Weights of a small GPT-style language model, trained from scratch on English Wikipedia.
Architecture: LayerNorm before each block, rotary positions, untied embeddings.
Each number is 128 + 32 x the weight over its row's rms, rounded and kept within 0 to 255. Layers, rows and columns count from 0. Numbers have three digits each. The size before them is the row's rms in percent of the matrix's.

# layer 9 MLP down (transposed), 512x128, rms 0.119, rows 134-170, columns 0-127
093:095110160117151134161194096168148156131094132171129154101064122120120155086069129083088109153179145111120058118140076113153134153151127159110154122107093141208164160109128148122169149110114122126143114113153107117129157175109138112172128137046178127126087142116164072122151143106043109179164118131072150121106120103175142067116115124163112146212125143142055082167090152082142133149132
102:072093128164113102109114114179166109161052131105156123149109117138162125129134062155135097107147076080126153125121188150115179149083117179127121105125133041113103130164146207149134111126132111115146124154154148114095114089101173207126167169068205119100119098112130142124115153156119139138120136051123129136155177104099093187153176094127129084151139107070118128180132169113087170096120
108:155075160134096092119166132110163173105141149137084150178118176119103121167103126167191147098117074115105053131145150134097086145141166130167162126154085132113072111142112157115071099159156140053126095086127102112115087095131145145160143202094113132123117091108107136172081171122139089172129177131141082130178132104126109145122170160143138066240112085106142118148169159125147083122128
114:170106109098086163167158113115160151119099169153163145165093129101118117163115159175116087105096182129147113071155192180136149122124129141072110112093163147086110140115135167164119124121125165039045176110164164151100103138132118089134143164083120084132166114094089134112082112105109101096136191125138138119102122118108090181135125079088133199175109097117167123144143179221105103127136
102:123167170106153180169119082148131196102158104175095118144114128090130101168133132067067115183137159090116134112113114104119154075123076145139109134164094130134038117165091095104142190130117098099128155157107175138150166127139134155117118154098198101156123117139142117151099197075161153096141118120140139132093110106115146105099100178103174174155105095040172145190103124066163116135113
096:121087069130073188149132119125100125149127100129087133166120108142123110158164123158125142108082092142172147153120102117108070096147148144151132137128115228116095134111153128143089224141104114120097141139162115138116139124092178105161124117159147124105063147163173103107115094162204083125111120056123185175096117165176183139133091095110073170110131100210089137083092106149112123147145
096:145179180130153160162108159125127121087111150125144175103157110074091095118122109098104095160143151064193159117138169105145169091139079138126140128148131144153000119135131134080085128145097101127115125095120122121198068139108085173146158184144146132143126117114178143042108140119168152109098130153124150147096134129082143147132099131089158120189101111144130191145089158109108100113174
103:183172157138110137242121142169120144115133150072118184096114120087156106135192094078112156123132108122097158115089098084084125073171155101150170127059163093113179166072052124153150157117133161125113123163151099133145125129156125115142177121050135153123139102112084100135166140090149144159127151124178178123113144088122142125102131165080136166074084134084088094150123121122148145166108
107:192121177086087155152057096107164097112138147120156084153172121087130134142128090094122156163159138153143145146102144123150093072160149174101110140067146107183082133111161172147134165163099116132162137082103135115134114106074112144147125119100131157084170120124143156178134152085140134142102188133075153105068127122108133134090144033188133132146125123117112077105165205205101082142104
101:075148117171142112128159108119193135110086092117105209099104052075130142144144182123110127095112164154121109157112165105188143134129151114153103116108124132107070139096105120162097138140131178086082158092122109139143117141157126095132086191145034187109146162094128130116140134208132087078103102114133153101107112196128103125137148103144107160221138095127149167138200094111122121141126
099:087130161158124118114098069146106122161147133125126128131153080090126122117153105133092194145090153108113110112147195118147154141068133187099145151178174066134131069158099144050105134100126091072111125112094133140173185100158107075112131123130169148133161162105124045117168141151124159136125182097089100122137150103143193140160093083119155128133127109213199134145102094183102110111158
094:166108155085056140154043089124132182181116080197135182134138146157197118106118133130128113069123076147184120135198145119101079152142124153123099129116159081112122128120203120149165190118114115180209143141132110083160120105072119142105100109169139182078148120138163148095114098081134133109092170087121142050138107156130134124155148111099134126134138135126133084103129148132097129099144
100:120155177135095188095122117096113123135134116123118111142114200170120066162139074131149126152098126130119084123165136100089068104151167174103169133079082143130100139132210154136122143114126178110194145169058112140101141106137167150160171136094106132139125048086139165066118084168097140132140157163158150065109099078137149149135133099198125139080151093108164137114147070174108130156112
107:079129142124077125179145132173130115098136173103116148151133157122183159166115141140243167122061170081065078121111047109138124180063105133097118136164156122116166125117101151166115117069136169117136119156157123104136155134128111122124080076126118105156125219113141111114124123178124112143145125130140146094096137145161150161112133107050128124140149046137127118073086129118140165179120
099:132142133102093066119164149085119130143170116098137129126142093173074107112166129062132158087121117124100166080092159121125136149166132105141163142115117161162166186154121108147130119158169057106147148158140124142130106145136137162180183149088118088177139104125171137099056080102095057098136141084177161138084124104154160115171072163100122124181126144111072172150144192161048133083129
089:084099167118118169106146134142126141143162102128146118049100132126134142149112098110103138165132105122189142112148135135120135246148083109159132098121138163181127128088205159158047102131100122100153098136074132089105094137112112189115099202136121104096105112166122122152097167110120115134115112160168123142125156105218123086061138110112150139160135174114113092138128093173190070099157
100:168138090135145104114149102138188086117116142098114137129189164167081098179129158117159146127134117140162107147132095064114093163154142144129139068109109128131171105089108186069094108096139132151167158152173116124062182145083199168122131195099097099163085117158125101097121106130094145120148125114167135144162086156145109110114149161107162159075033180121066151149156077154109089141107
104:137064131151123070094147143091116133103104104128047101103148163119128117123157081147157098142143067187142134095145116112136085071132123167126152148097117091160062146148168149095151107160090099153136102167110128141138194130120085181126072099102142132161109109092251101100121099122144143104132168135183117117132146117094191118097133185133136100095176147107099166153165140145131151142200
095:114134078118107143107154151158147118130099129142134078095178115090098089136093159255113106123074200138066148142118137092135161175098152167133075133137078178177150115149104109163139096141122170132126142123117087189143161091140199051136147122122113142110156166158126061101070132091106118085096098133142156112131116122146137091103141125154201144140163079141181123115113124119143097122134
096:114083099125140156165096141044167142162136135131086077157131122159141086133102131121134156183109102144155133149160121138139109158108092161101132192090144131150138191128082139123124135138105097112056146143116137146106131154176132101147152113082079096082106180156149126133137122146145144144109141169110154155123152073118036156172147180146099177107157150067052078165128122063095100111210
091:189125101146085143159087082146175146130150128115082102055107104178128143162123150127121108165149175127141130156110084109139128051149159093102136117177131124092084147121167100175177123147174091141153150116220165114099109126142075114134149105146101119143162035145157124128144153149124152114117090088109123148083123154123191094141102088080147091175069169130105193123129112164114074124170
108:126154092133076120117072125102156095114105159068189105146102086096148127107129145102123114129130190163114135133090130105157132160133120141133108106107105145182198145086141191102205093144152150140084143161135170165111119084150135164107144072160109121105121107162094187076155105117106141141147214160132139143082048133120059128149154062141110169110108145141091114167156140101209128135120
102:151165190136203137170125138122193064098116076090069119110068162144148093105153177172122114152109068118158162149138123189133173111229107106123112121073165189110109124116158149151131107090108129145109129124172136096192099153128153136126092086127097096144122113118118091104103140128183088084138120162146157096122122091128136162145137132137153076166107094124104105082112158086075173158142
104:140132114128187106136202147061105118130118125146106122161115123114166167123132128182089115124168110127129164072073204111128053163152091124151092113061127118167054126147049116164099193115162125106097117140168135109107109087141119181130167113117111114077151106120173121132086147159155109124157075106131093121152181122142120133178108139088163124214131102137142117110182140096115173150092
102:133159131153115140127124140113146173171147143135146095181116099141122162124119143094146127161118174095079124114134140119132125137075153116093184163117087104143150103171204178139123172147111080136124123137078131069127188133118141091056071110184116079156100127100086109135108172102121061085143198130163087166124144117142090090131124112161173091176155095092018162184128128136121153135142
102:201160138150138173069101154103097150102152139135138157109139104111133113124122060082155099094129142189125146128106151099092131145132111077149099094174108141104000121168133119173129099143125097106139131152109168101137113121104084134141131142164113128171110124124112169133140147178103134115149132192140102138154095104159151157122111135086113136020171181164207162123097133141130164126102
096:077129108150099081150201116153164184136079152192152167139144145139133163164071086115133134125115127123118128147117083145093124119142142133130138092116101136122003147194182128113148095116146148166143136127151164155145131136147156127064089133091189054130128109121114152137115093102155149145152080082162087103107168154123169135141089111145107132165097193073156073103166131107065137124111
097:181137071121116134124111029071169141097145090098140128109132099104125118139103121099154142224136128138116108170093131141168136102111053141171098109145108124098076093078172108115179064122115122122111122154164148133204188143157109141170142111113122146099145182169099116096099111071095114135166120206132178129126183155155133102160079198116161151132118097128128143119150123110164123124109
095:145082148106152159124136148153153142110073125127148176091144104120103102121150132127158157173100050155130145154144138130113088149156073117127146114096124115154131071136041142115142103122141131124103164125128187141120120150121129071124095135143144120099089065178128153167120134184091117059168215173148150095053157138131120160191094088108172170194115072113116128144169079102185119107100
090:205144078141125088159106078143159084090135129141121138107131128158131076125135113146130144086147163112176164173147089139161082106212124182132129093099149137144148127092095085072170103166147190132153122197148125098152105097142093107150131134154111125135138107149159140121102068090146150108163152171137094074141131100081135061139207128106090119151142122132037079093126111190156151118145
110:099076132129077163106086105135145120082107104156116127096118066107157100072142109128180141128116139171164144126134128089134114164129101116158128126145183134141255136122144140167124097116089151138160096154181138092113129129109089120137114127160125122131138127112106134147146205149106166123111149130135102128087129118139195132137107135096122137061137126095077170102094175137094119209121
097:169147093135115159145091108075104152114156168128197150125112148145094088133109124105083191113161136137130161143134082146097123099173168109118133101065135097126158094103154157078116142179083096074057198146144114143098077127133056112144124113168164132126120133120123143159112081148094127139113162066165168148143144138224127156139116111176112158058089150119134156132107061130180123172124
085:145137102114111126162118118174160127146091096145119090119094127158139152163050173134104149166132073125102176099118098157200079127113109061121162165084145149157187102141116149118063140108101148141120125183111137071113157097140116175121115114179121107105080133107162118117118101114171120112105112135101142079165161219150112157090101094095178071067095113154181121185144111183150139159162
101:142129122143145160156109168178103129142148121163122127135161113162126121154103137125114128032163153152115079087069111142150184113161117173128137137184127090115062121100166059125081161084131116137078112119151120102099178114162094134160079146120153115171104143128177085134166138090150152140079174084111142071112163061182084127132089171144182127101147088088096107135147106205181133125141
109:118118121129131061102114127094150132112123121105109150172092135154113068101101152110098128108133152159065058122075147165101156143127131076187150196116148150132111112115145135168201100161131097113097096162107134183050109111191125139136148170132193156108149145125139106073123131114099123154183100102154121183130062126130209094130123135140120146048160131128089157176064160130140147143148
110:139119078116177188119130130098075117139142125143113110166138142106130147162095142089153132100205084145188124106131111126092190112126032133148192124127125099114095161157149139111103107190137158173198141119113125060141143121128102137114092099107115112088128124147112086144145156129164107113129063099135098114112096159119125141092164146103121137019148114115146132143191176111121222147169
101:128126154112168115128116137192074153098181159145135116079089156107130129066136140154148137141104193096157057116113055160104126072168140131127146118102111106057184138120105091102078121121220170116161134134134108146136111158110131073160127177160162172192151115176143131163157110109068124134172155106086120078086085112152163121113127113100123114119120158133153137149063095110146124118198
# layer 9 MLP gate, 512x128, rms 0.234, rows 135-170, columns 0-127
103:195151083120088122070163155121095131139172139179165125129157105139185127118095078114099142131154135131151102087142080083171134077070172105113156207062200143144146097154145166094160104161125162154139172063091133126115154126154029126151090147098179139133120136117150120110151129096088118115135089110123153160119091173112136110102145136148110164118124191183161088101123126076108143117149
105:123138115187152155161162147089118120158092047133187108136115135105100182154149105087096087147187153144106131115141099085080115104132134221110090187060104119127196090164090155167062173146133157109090180112165145124101134152122150122098166113131102139156151137147150152121070139115137089129111133136123095120160112140121087174111077146114100067154170110123071148088118069101089104145120
120:097133088116072183130160130095076123172155171165153117144145174169094077140086147173136136156151070082112152119149078148055108098130197104076107134142169101150133130145177135121097139149148120130165142131157137090079135113141124118099174079162151113128125128123128099145114173164089131156125028137101112131141096146131190136140086142178187143124143087130139029128181089131090139107130
102:074107124089136105135121162090168079162125150115147150163120088069122140121161063120075121127116178149126114118139120128156106160148110119145122127129125142148238137125129116168101096080117082076131165112131147130146112083166047186105126078172066126139155119133128127080113097147084068085179147117134170159060159087150139168138104187120143172092167120148120142124110092096176066111128
100:146084063110167135108087097119153157179143132149046127112164104111100131183088131139174106158118098198166141118123085098115068113112136137103192120202147120096123155078162139149150166132168145106119075118187168144119103120122165141096157146079155156119129186096143135137136160103123115098111127055142112133152115129122150171151106111177130162145105034110146122089099071063121157108155
090:163154072170154131140121113161151156150133071178131119161149087160122117079151151057155132133086085135076138143104100154123155165126112091186178151168175164115080109178111109166135165126116160204117097120187123111093187147155183141100124134152145120108083119152156088174166119106129123138125166116123132126134134164152102112118078088117202148104134109138203194124117083063153112178123
099:161164154124136118116142114111069091170141103166145103135145106086127151134163164141100115116117057114110117138109121127125113072223143103101140086175111161118156132120110162106144158165104120107125147131053131153112156134172134184108131143105097137127142089129108074194116169218102173082107103101153152145060106099113143163147087161087146117101119088081180123137154054178126147146051
109:168150157100149112103136189128100148156128151183116126128178139147070147143123092134128167145084127165108167154126135088186166060113140099137128130116141116173142105105172112067117076095236144099120127063159120189171104148121098119126127109133171168092152099136119062157114097164100184089106070142096097110131104144183135131106106180079166140126128084145176127065152116094118107118113
104:150099100149131082099162095118142115131121167153099176157126070072125074168149164169183091103106094129065098149149110116108126126178161154110105111049151123059128095155112161135118156159132130164098137142111074054085121128119164154123099151124133140173186135117073113108159202170093096150100112107137147068117099134187159139102121129120105075112181174177139138104164107140107170104085
100:097122168180168113179095112098147201111116195147162147079103120116161179131147101159060152126107127089137106070144144124119093095159126156164153147131156108131162109122168151135102187177042099162154141134102068157098137165119115136090083090154186124123124118088104170109089064135124099150102121150116141141108088198165155122136126141161191156156149164125113111119064185127156140102149
107:133068136132141191080108167145113114116101087105132087087138121155110096131163110154130148124141141108191169155148112076182071138149108124150076130123114145153121119149159169159085154178165086079109157155125101121149123084107102105127147096137144222128116069134163145121122083121129122072140155104132155130206136157163123130121111114110150084105142030091158070106162107061110124067084
106:104159095056091101069121146109157161138179146142150158139103153085074172142100125115154130163143121178136114117117082115105153083157171100119107161137128101110114107157110124155067124109083118111151073100098088139104145143152155202024146103183177157158133086137199141174122126146129141144098087166110156024159135095083166083175134121123132146126170114136159132128122094136139099131142
113:108129153148096097118161138135068127159103090112123065143157136132119170086120122124132137119099145124154102141148146106156161135189185140105101117129145140119127125157108198085130080122061130162093136088127174153180118113145154183139174138137150122178060087140141154100119102114229163158098181152116185153096140082148139089108154141122093092075098083166189145093190109150104114193106
106:121185115137126152168118117151159168134116170138136174116137136076161180138086072059143104145075098102093082092210110154170117147175170112116061188113166154085111129164130172151183105140134108137104156141074083143134117103129110073159147101109127074097135083085103167121121098079183124147173160135086162178157121112126137134094146152077097152088142110100118174089161144142115115105162
093:135189149124159175140062108147088142124125123104088069102102144149128115131154078145182118142106150102069109068160157123171129118100170113077121138089193094086137134106095093136112171129113162157073120143133169190166081153145144094097098119114093124139122110108169101168085218167144111096142123087113126090154137117059162130133122115121086137083128162184089129162058163131152180120146
108:098168184197142142133127121129069088115131150083144127148146136183091160134132186134139153145125092150150137162151084126077120086130156128106158099059166070074136077165086136171116128139112117130198135138114095130168113094177145135132129078128115151141121099151124126122171146168142142145083076138040106109113143153103180136143135100142076181138168122123162145141167089096129157110017
107:099127132086197159136134183176149109113140186103145105136093145101123150172127073158100143118110119132109189043147074168144123135096111132144090121156148110139147139100066076106089170123162104130171145089115106105107131163124144118176075122064096165127130147066169081114174145151084097089099093106097100089140149079165173115186082143105146178130110115166153091156160087152157143089131
096:119091106107092177100127152111171157154103087120149132158111104151097113117110108124130173166086087145056156123157090062167073120094137148164060158132149080129124160164145142114129112141104125085095138125103135174117129065108186142183069077113087172095180157107066136110137098124121107136139108121082134070126127079094148135142126130120161182210130125080146119158044108146177144137147
098:167108147149083183130089131096119138132155116121152096143152158134102120143139168107076105149196157133132127119210123115104164079104147093073115102127156112124108050164133170095106107131065066114149176110111127211161132082151091122127116117108162109126107052085155102100111094123102109118112128054117149179100131091118181098090107186139122158155153112120176166175120106108064139154099
093:128098181133102142141115107106094139142152123204119136153134152100117142136145132142129156091134161064160135047118074158116170138149112135129142140118197140179109129133108119148083133161122165131209137132077124126206189070111084164197119063138127120161175121133094149128196180149124137133134142136091127123138152126115104177189159064177127139121117102124164041116149137119144079136162
108:105137144113144082148154062119139078143117165153109133105166122066177116102163100164120117176121124120094145124103089065111160120137142150151091142114157105103179159146167065123129120129073162076107057111141109155074138099170131148132140183067078147116166116134109165200116128132136117153137096143175126152183148081106071121166121132145105050081107139116183151203184120140116136101109
105:137140113133166174171124133097127106151103133099107038149081127181208142131111168131137126128107038187165103099133100169107131123079184129146101142118106166119174173130160166107134119108100115162172128160122137152148082137147181131182103109110153042131145164088128195063134119107138149110153080102128152122128172096103156100073105125119103141119113062158156103095149142125135143195114
110:170132125145111168101198113092116187164166119128163176163186113119113116128136157132104150142161137092111163158122176117151122153130184061091087154205128114172126127113148107154116133148148117132120104107130101101071149126118141125100101094136118072173165123161107134148176152114144123178075067171129091141125146110116113131089157161192186046091060124184148051164124101158132127152100
098:134133138147102106184107089094144189156169109136127155083110129103145137128158094204176150164147100076131122140155096143166129123144102103070165112119178146116112062131124142138129100121122175134122101120140091208128125159153096183132128099137087128106126202152173096096113111129113167088098178119100182083063136097092088145113127119090150112030172104172153161169174090135093096113143
097:131118167099126159175196163151083151123140121093094128158146120200134128116165133182088187192082121097179126158129101087165174149182135135186132148124176104118091145160114146069095129107144176143130150100145083140103090126109212129127092131187149132129147149138163141135127108122131145140144083125128155079190159143178098157095124143176172163097200045150141119093148152119106127128138
101:161130115096113164094116140135130114109168145150118124124166083118025113080159161104085168132081156136136164143117121088111134143106104155138101049090138175136180108091107079150119145109127136105162135120097111141153156088102061123081110171135073169101122147098061117136149092153166057131125162113106151148106067099086097172063175172098084115116146139074155116099094087163142155129088
100:119110185091119130158073081094204144159120144189142098203118068113112131041164138151145132106142145121140155079137102126054123103131184090141121138190143131186177111128071151150173172131092148146122139103097148134124096135164145151083132140073146155148101098107101132178118140122134149186103128167155171134091122097133102124052111137172089117166119138147094141166134104129147067123084
083:121141152094145148133139117163141129109095117157180180116103119091117145090160175194110183146101080107091137094107106107177145111189107141122104150177056115128087109227072167155132142122073121117135139124117183167146130126111133107095073065169128127116099144160176164184087138118112060127131161100124146142055080183131136194130147123077134166141127113098116127118162121119174138110099
090:144128176173122184084048116134156205123053121167147164107185162145168106143117143164126138188133101196101038066146082146149143057079071109128086134132091091106126156118102119149133112105107130111118151123137135150156109125123099155089144135166097108083075133154135143077139088126110109168107124154120136122115174138067123090152137141127144064104138114186159136182102110123144117138143
102:107171150216135153088104086144133127175178103132138181112124169134114125116180170122129156128146104146113154143144114103114130187131089185136164084130142112104148150109173141144171119147165103119067155143118139150093171073073116137125116093097132167109068165131133136062057131056125141119124101132087084107145136110184193118151113161169110129138181114123200132153144037102143102099146
094:160112100158108058134109149122109132143183165104115131113092055143067089126106132089152127141123097106182167141135062141145085170103143049121123121136103075146139152124075078172130172132094082134134161095184133134121145094165142123130150139078120131145132082175143143146091102157129134076062190077118105141176120120142149149087164103139102110084177086120108205092106067105112116134154
096:106101116161108138120105126144162134158170103080134108138162100185146094141205132113130151110141133110157149118117127107110171064108153138129138101150120110156141171107107080090123069129120118162056185128116166091124129175106076062118104138157111069136080148148136114110064059099085105210122060151087095129153092104083126086134126114104164114155118118089131138103086122198106168074172
100:059108142138058111133089145094143154104132132058112173153188173176177136098130166116147143098161116111166145102103082129087172147137106135130087037120120099131139112142115155138128111120126164108127152178101086171191119129115171169145117101147168188111182150072160173132090136135127139149101104084155170122128065120144124091158193108128126088080075085082146124123102168150119081102140
102:118113174069128173084158187104134207171109123128135117096136071122108075120156130151117148169057129126127120092192108162149077122117152123160086118095103112195117140133140155114062128126137132075139122134176124146171090148136141091113099119131102089118157150118188199102114159153163105097117131135109124160144151123157146157140224093042179117124134106171085102133112076127145163156141
103:096127122123087153188089178184135177124180128145084073146101111082138177175184145127104139148106117170085101124135132114142134157125137167149097161156137089166117100084163146096140131115147162182099079095171148184104071112157118131147120055158150145144136127117171174108120132145169087097126068083101112081186186130172172074144121189123141140120114111154137140105140155197130083118166
102:185119131135133110089079113115175144137186151145062141172100114118090113129100144165127089187126132168128140128132156036128158121095098159124084106074107112144155115142195104145109131156075090118077047101155115117160168124129133083081153106151116105121141145172128162136132132135097153083115120223143163204138126134110162100137080168132104158063139122121137118124147111144135154072198
# layer 9 MLP up, 512x128, rms 0.246, rows 135-170, columns 0-127
103:146093128153102128085076150176141115124087132119181121088071197148097133111138143161144185138084124126120145124131133138081061120225100131128011117104116128120102105158141119159091057136183140149107165181125158097146131142095079138153153088148108170131069134160064173125099095114128135089144129120144155095185115116096149169107162132137121154130170125104119176106152162155160131156154
100:133138122123181093111154114083129136166086056186126090079182097097088163108153159099110113161112178126151164085138122139105191104178086118123114133167136117150134156126160128223138200111173126128143164148079161155118109116118118124113156189179095121113156101140131127064111181085135163133109148110155130071111038119055163138149160141153182119130079108140113129146137125148134156127156
121:147132152142114084180095094116125157105121129197112100100129147149130098105171088162117193137189162100159091147185175141129135180080138097105168137096169127173135176076090151185129119168130085198114130084125127041196133156095169110142107122123151083141144075080152162178149133148145125133078168125151135108145127129108119110122134158158163138120102052134136126164114111065144095091100
106:093159127048111104095146139138142150127052075092138130171130145106172098197159125132152097205152108085131119122129139095157165152149109125124124141137109123102179062113137152112157174088093153119130079149135127085144105136122108161141116159126129121158114120124086186056116229165069108098152106149127135182081165134185114155086124078106082174139144152091146136129135140120138158195159
095:104092167172126111153150088153135115065118086132163137123101070192124085178125155168194080075099141164127105140173128085121147133128108065101145073149147168138093139133088162105085130153107126140145190113042139073163138172155162155175136115108140113107143088085130184159105107087132124146073121109139116140082079109154164163175161117126105157157144092105125192149131147114191138117110
091:096146144198078114081151145149084128153190119197121087124137126100150143044119127144180174144082128077096111173122130117088164143093148107152128205201094096157099099138147073155160105098150191184120155101160125132093131127146141137134141125169131128149091165097132080133125174093125136128120135101107105148150136118135142108158098162143119125188133098159166130164063113055140143201100
110:098142081137071113214131168144156083081145148168136121111108150066130125106154108141168167123107169138137142136145111127118131127061053106152126083131130120095144125073111084127111102127133124156166127151195142147084126111124150134125093132141095111135113117152194080126124151112077092168163133095180126128049073110100091246079125141131154148112158123130120206142130134140113102183116
107:113104171116150188105118111160100152132132125125081099119110114140137081129176144114116101124083207153167129111086097149141106157114137110118119125116094133118149087134132175141149193117078049202147098152120053085147097117136122173129109120106171163168134087120092112115122136181073101057120191084173106110152060081118109152168170107103097129123121165123145177112142183088186109155129
106:156118122099160187114168125118089165092149145176122126115158177129193087123202095104168139126096065142139109060121058134069136124183160116135143048053156162096111114085142155125119159128191095125166143138156076083087102119148170119080123177140157142094140129101152126111158140081120114151131135106139122108120126099073122126092118162136082161125110176160107070140096141173136143079131
101:179109116180110168099136077155088106101108209151100136175149076160114106100153139142121112147105062125214125087110132098143120105138176122148124155056145070167074151108173112138145130139155116067132111107119128147138130121145152172110057150075148129132127110104116065126101102087145086082057123145099151150105131147140154099125103139157209161160115121135109138196179122150150160168108
102:145117118131157130135120163141126083096108169159077061160039092162139171140071140160173141151100141157189129114134160182141144162091137123105092140148119147096140103074099175162105132139105166119191146151095153135148120129130188119098099065092134145056207104171101091153156151171152127128113101109129190128130148056164135121118172112101091131103154139138082178114125100108154115070112
102:147159098114095145119112159151147109197113064048112129113153125146113146182196145074131147096150119112174128114114148090066167086119129076112100096143148187125153058138151079094136188095107158129116070151120110123120129142152121124150075124096136127155129142082164156114150154144125118165178171117125100140106134124122066128165092150133230117100125120141200128133117206134140165145084
111:091107136130089117140116139130137134104166132146119174164175093149145151147125195103123116106107075106176078184146094107147141164109159202133112114091207094087064137071116170129117191133093117144125120164132131147115153134138083128113095162119090111111159156061118086133132175080142128157112073168154144092164127071106136182077131062140171067149111094125157100183150112133134177144164
102:168123154109121107107169136146069127132147124074165160124121111102153163117107139086125145136139094081131147066074103183159167161123153158152176148095169146120157136067166126150147107144160154081169131170109186170097173115099132073133162089158142098118132150129163127167052148162142166107147045077202122108152132195107114077098122147117126170095157115151108121137128096127148146198181
094:158114116137107163132149156048146148075143174122110078114213108111129163073142143118139053069134118124168139097136123146129151156158076113133093113134079116144122117121162144107101116095087165156103121167134159105109111198143119115131042149100152138091171106116148126160155166148132063125130119201103142123124138120188120116055184159069133087117135121106113136133156171170139083186081
104:129157133103139135109098158083122152145106106132104145127106139118108110192140184138120164138094112105106181120131142167173077097114108086125094170170103120101108093113137072127104141105117058136120103103159154124120172165073123151108123139116169110083157116166099139108097114122062100102236157143205165104135110148166116079182100119184162124136141093128092096199041144134130149155077
106:122154140104122126058141091060060164131113163107115101126129137138156107059117166090123121120200128098125185149143067129084076139100103138109130135087158130136171178131078196102165065133132124140134182095104120177075091127185108093127129104131094163099087082125130074131074140127163102110141160126140112127176108159124116145122102183123092185128120107108100090140107157162097136161206
087:099124111125155150143101118082096198092101173126166096102164154143097147120111187102107157093162116099159124176130149155102152139173093048153093116128108116155123073131131152097098099152137083157123145107127137130145167189174095110108200111100239138163136098147120135081134161186187116144121161142179149124148144149096135153094108161132100083068145111141174160076170171101138101150110
096:134142159100184073172143117156129143110045143085144112177103158091095167106146075122170127160087097107127075123172150138114106181155105103161160155172176128119171133150119112115135115166183133098090121102122084087069125118157083171140141164091094108099134127131109085143130150206142139084103129135192095121090140126168120174211096101130107073084152133148087085098138180139150108106154
090:112103119097116120161093091155126136105103100196100130173120161136115123188081157139191128132132156139158143141053115166142202115122072140089077156134072172159119114149115159190089103153170170068143115118156097155123091135092051145154108096096129123111174172136079103058155132131091139114094134121086167162122132149181107186097115129127122173154145135091153144172068087127158143121115
106:203092121133139094116114125149162053148133155023178112084130122137126140094128140151101133122113129122084104118131126159120120141157107128144101143169154081140116145115148109140101117179117190140186107175141094164133133111130124164098112087130164139085116164092157122128190100132156194121133087089103086153166034156164058161073138094145110103086150149100152103182112087098191123159135
109:117145142150164077171082088075175053132142116121117100133101124115132044085151160187131155143124106152129145137104173140141160109160181173123123127166138140094140137099158140121129106133087147183114166081087110124099169128105163100078096080076107181128136136116127073133091167104175114075163137181141131160169125106117118053162110111105110059146138096078116146093153127163136136174199
101:161134128141072084136123123099106125102155168112141094138060115115142129196131101134123164196153121136157173161211182168136109171135195117104094198131164113139089144147087075106132159119125124111116059091147068186118129091089132150137182162137132103146140105112117157166145187146107128110116162107168132101119090162172132142167149105159118196128072083183145111126122133111126086077159
094:101095116142105185172128137125102105125148115155088101147097116102165145169131145171163163189192099113168145110104180167119127146115180092085125122129123097122114162113128072128142128085107115126178134107207119148076119142175138157048133137123160121114155197131171145090137091173119125126137130109119175140119087107159142094075178138091151135109072085182197159147080086125149069188143
088:144184175089090136099159103206172132093107073106101150152171124187120165122128121164107118178078126096128081105116122073145143133112144138150163106129151119095100107113122113120084142114123130137180151082145056129150195126151174113138143201166127122137148108167123172149119055117044161205191170117132120111179127131156120141119098127144153090189147114152078135142131141124108145156075
099:071088121131155126108168115141127152088153159172121065095112135114092073149161154107133149129112127144121167225141170117102137162150125097157087095084117105171120146089115087129154151119099162106098117098114146102171168163120154100073187131137118157120202092085124205139179095140191118107158134113088180183118171092126106129086136108102117138098145137207070121127097078082135130130112
102:127079182120121114104183186140161114088122100091166101147114094146113155084109093133093117049109091157175164092097116140155141099065133080194146165150122158130151109181150144111092106120133197119091122136134154127130160169157121136164153132107137137169110096111137154104151132044186127027162174076054116141121126157152126156146104082131120135150130138122120159046116129163131112118133
094:066117113103076108132166127136114136144122151059119133101116147132144171110147150161152167155181199070139131124117115092165126153168102147117051142095101106073118144183123121126136132082106105057148110057100177078138096121157099200097096112148116152141149112148129178136113165057165163172164155121133086099127133160077104052111164118130126165135111148124127147123132135187126188079136
097:183199111133100108132150129113090130134134135092152120128111137119105108151123117161142150094150121126144108125096100112103107086147108076093100138107168135153158153142139128118125051173155073102131116145162172125147111033125150175136065128087148171153120166021106088138150142168127186148110147122182124142126091184114117081176173097137169118105143132124123212105175126082108198093140
105:131111175063164094107134193094048090117103187096113183135109123117150074131149140143194108131151149153103115098166114132090143163135093085102104147134111151134160101118116113152141177105162152116165163119107167081099143099107139108122118136153104107153065149122077147075135123105132095166082074166115108101065178143099105127126186134147186113106139125073130110110133230171097114179121
099:134141161151081147128137092062152175131124081153143108178105135145126130154140138162086103139086138163175118085099145139078158101117169135119106111114112147073137166100224098030109155165142066126125170164146173106141140171142148085114164081165144136134089128115189117098118184118144106139147110135114177091133121081128061192139108120123173160119036129135096125167148134121145147103139
091:082139093086133135107129135168159096168107087224169087155122104124175163124115134147139155156122095127085080036139111129133087183106064128151156157107090129132107141124160152139167119150109138095164180150079057100106124084128152153110135158113098149129133127123132156143123064181095096101150171058074144132107153168112128197146102161114134135154151113101098178145055148126160143151097
092:095141132072109112104115086140158154149154166124089211164153165148148120123123150163076111132162156121117099076144086116110119082118155095122117089142124114095138151084165148092151079130123138126132136144120113119128122206114169176120057097099132152096172123120116146202124128097119199119198098077181120172169058142098145135155192098113124139102109084072153141136166157057139093158142
107:143062065110156115144092084152191133134090134199080136133117124168062132134110151105115112072162127076087115106084149159138141150129148105133128066151123207086095182161047136128115104121172122150121167113140111075146159071159143103156148111133140098156114129145113096125220142069121141155129097132118132141104102132155146194129099108143126115114119162154139143105143092030159131129105
101:126134093082123088117159145105152144123092211130054125116119093136151114107144113182210085140088100165127121127125120101120164125167101128173156111143152137098128141147156103091099160132129190155099127102152178152137098098208140081146133137191103092153153094112122150117189113143103109088127101031159102090131105139112140125132093133087117096182171215097161099083158144119150153168109
109:132102152190075127076092185116143131116092106085073167131105092138126128151121161093093102126147109063174070115118144135068098089129095099166093126121150099139112067159137086159137141118110139082132184144110117121094129219133126196122138165121188139109136133117142150180171146097139084118125114146111124164145092149109136113220086120130122090094172159086197103145165181160157142122136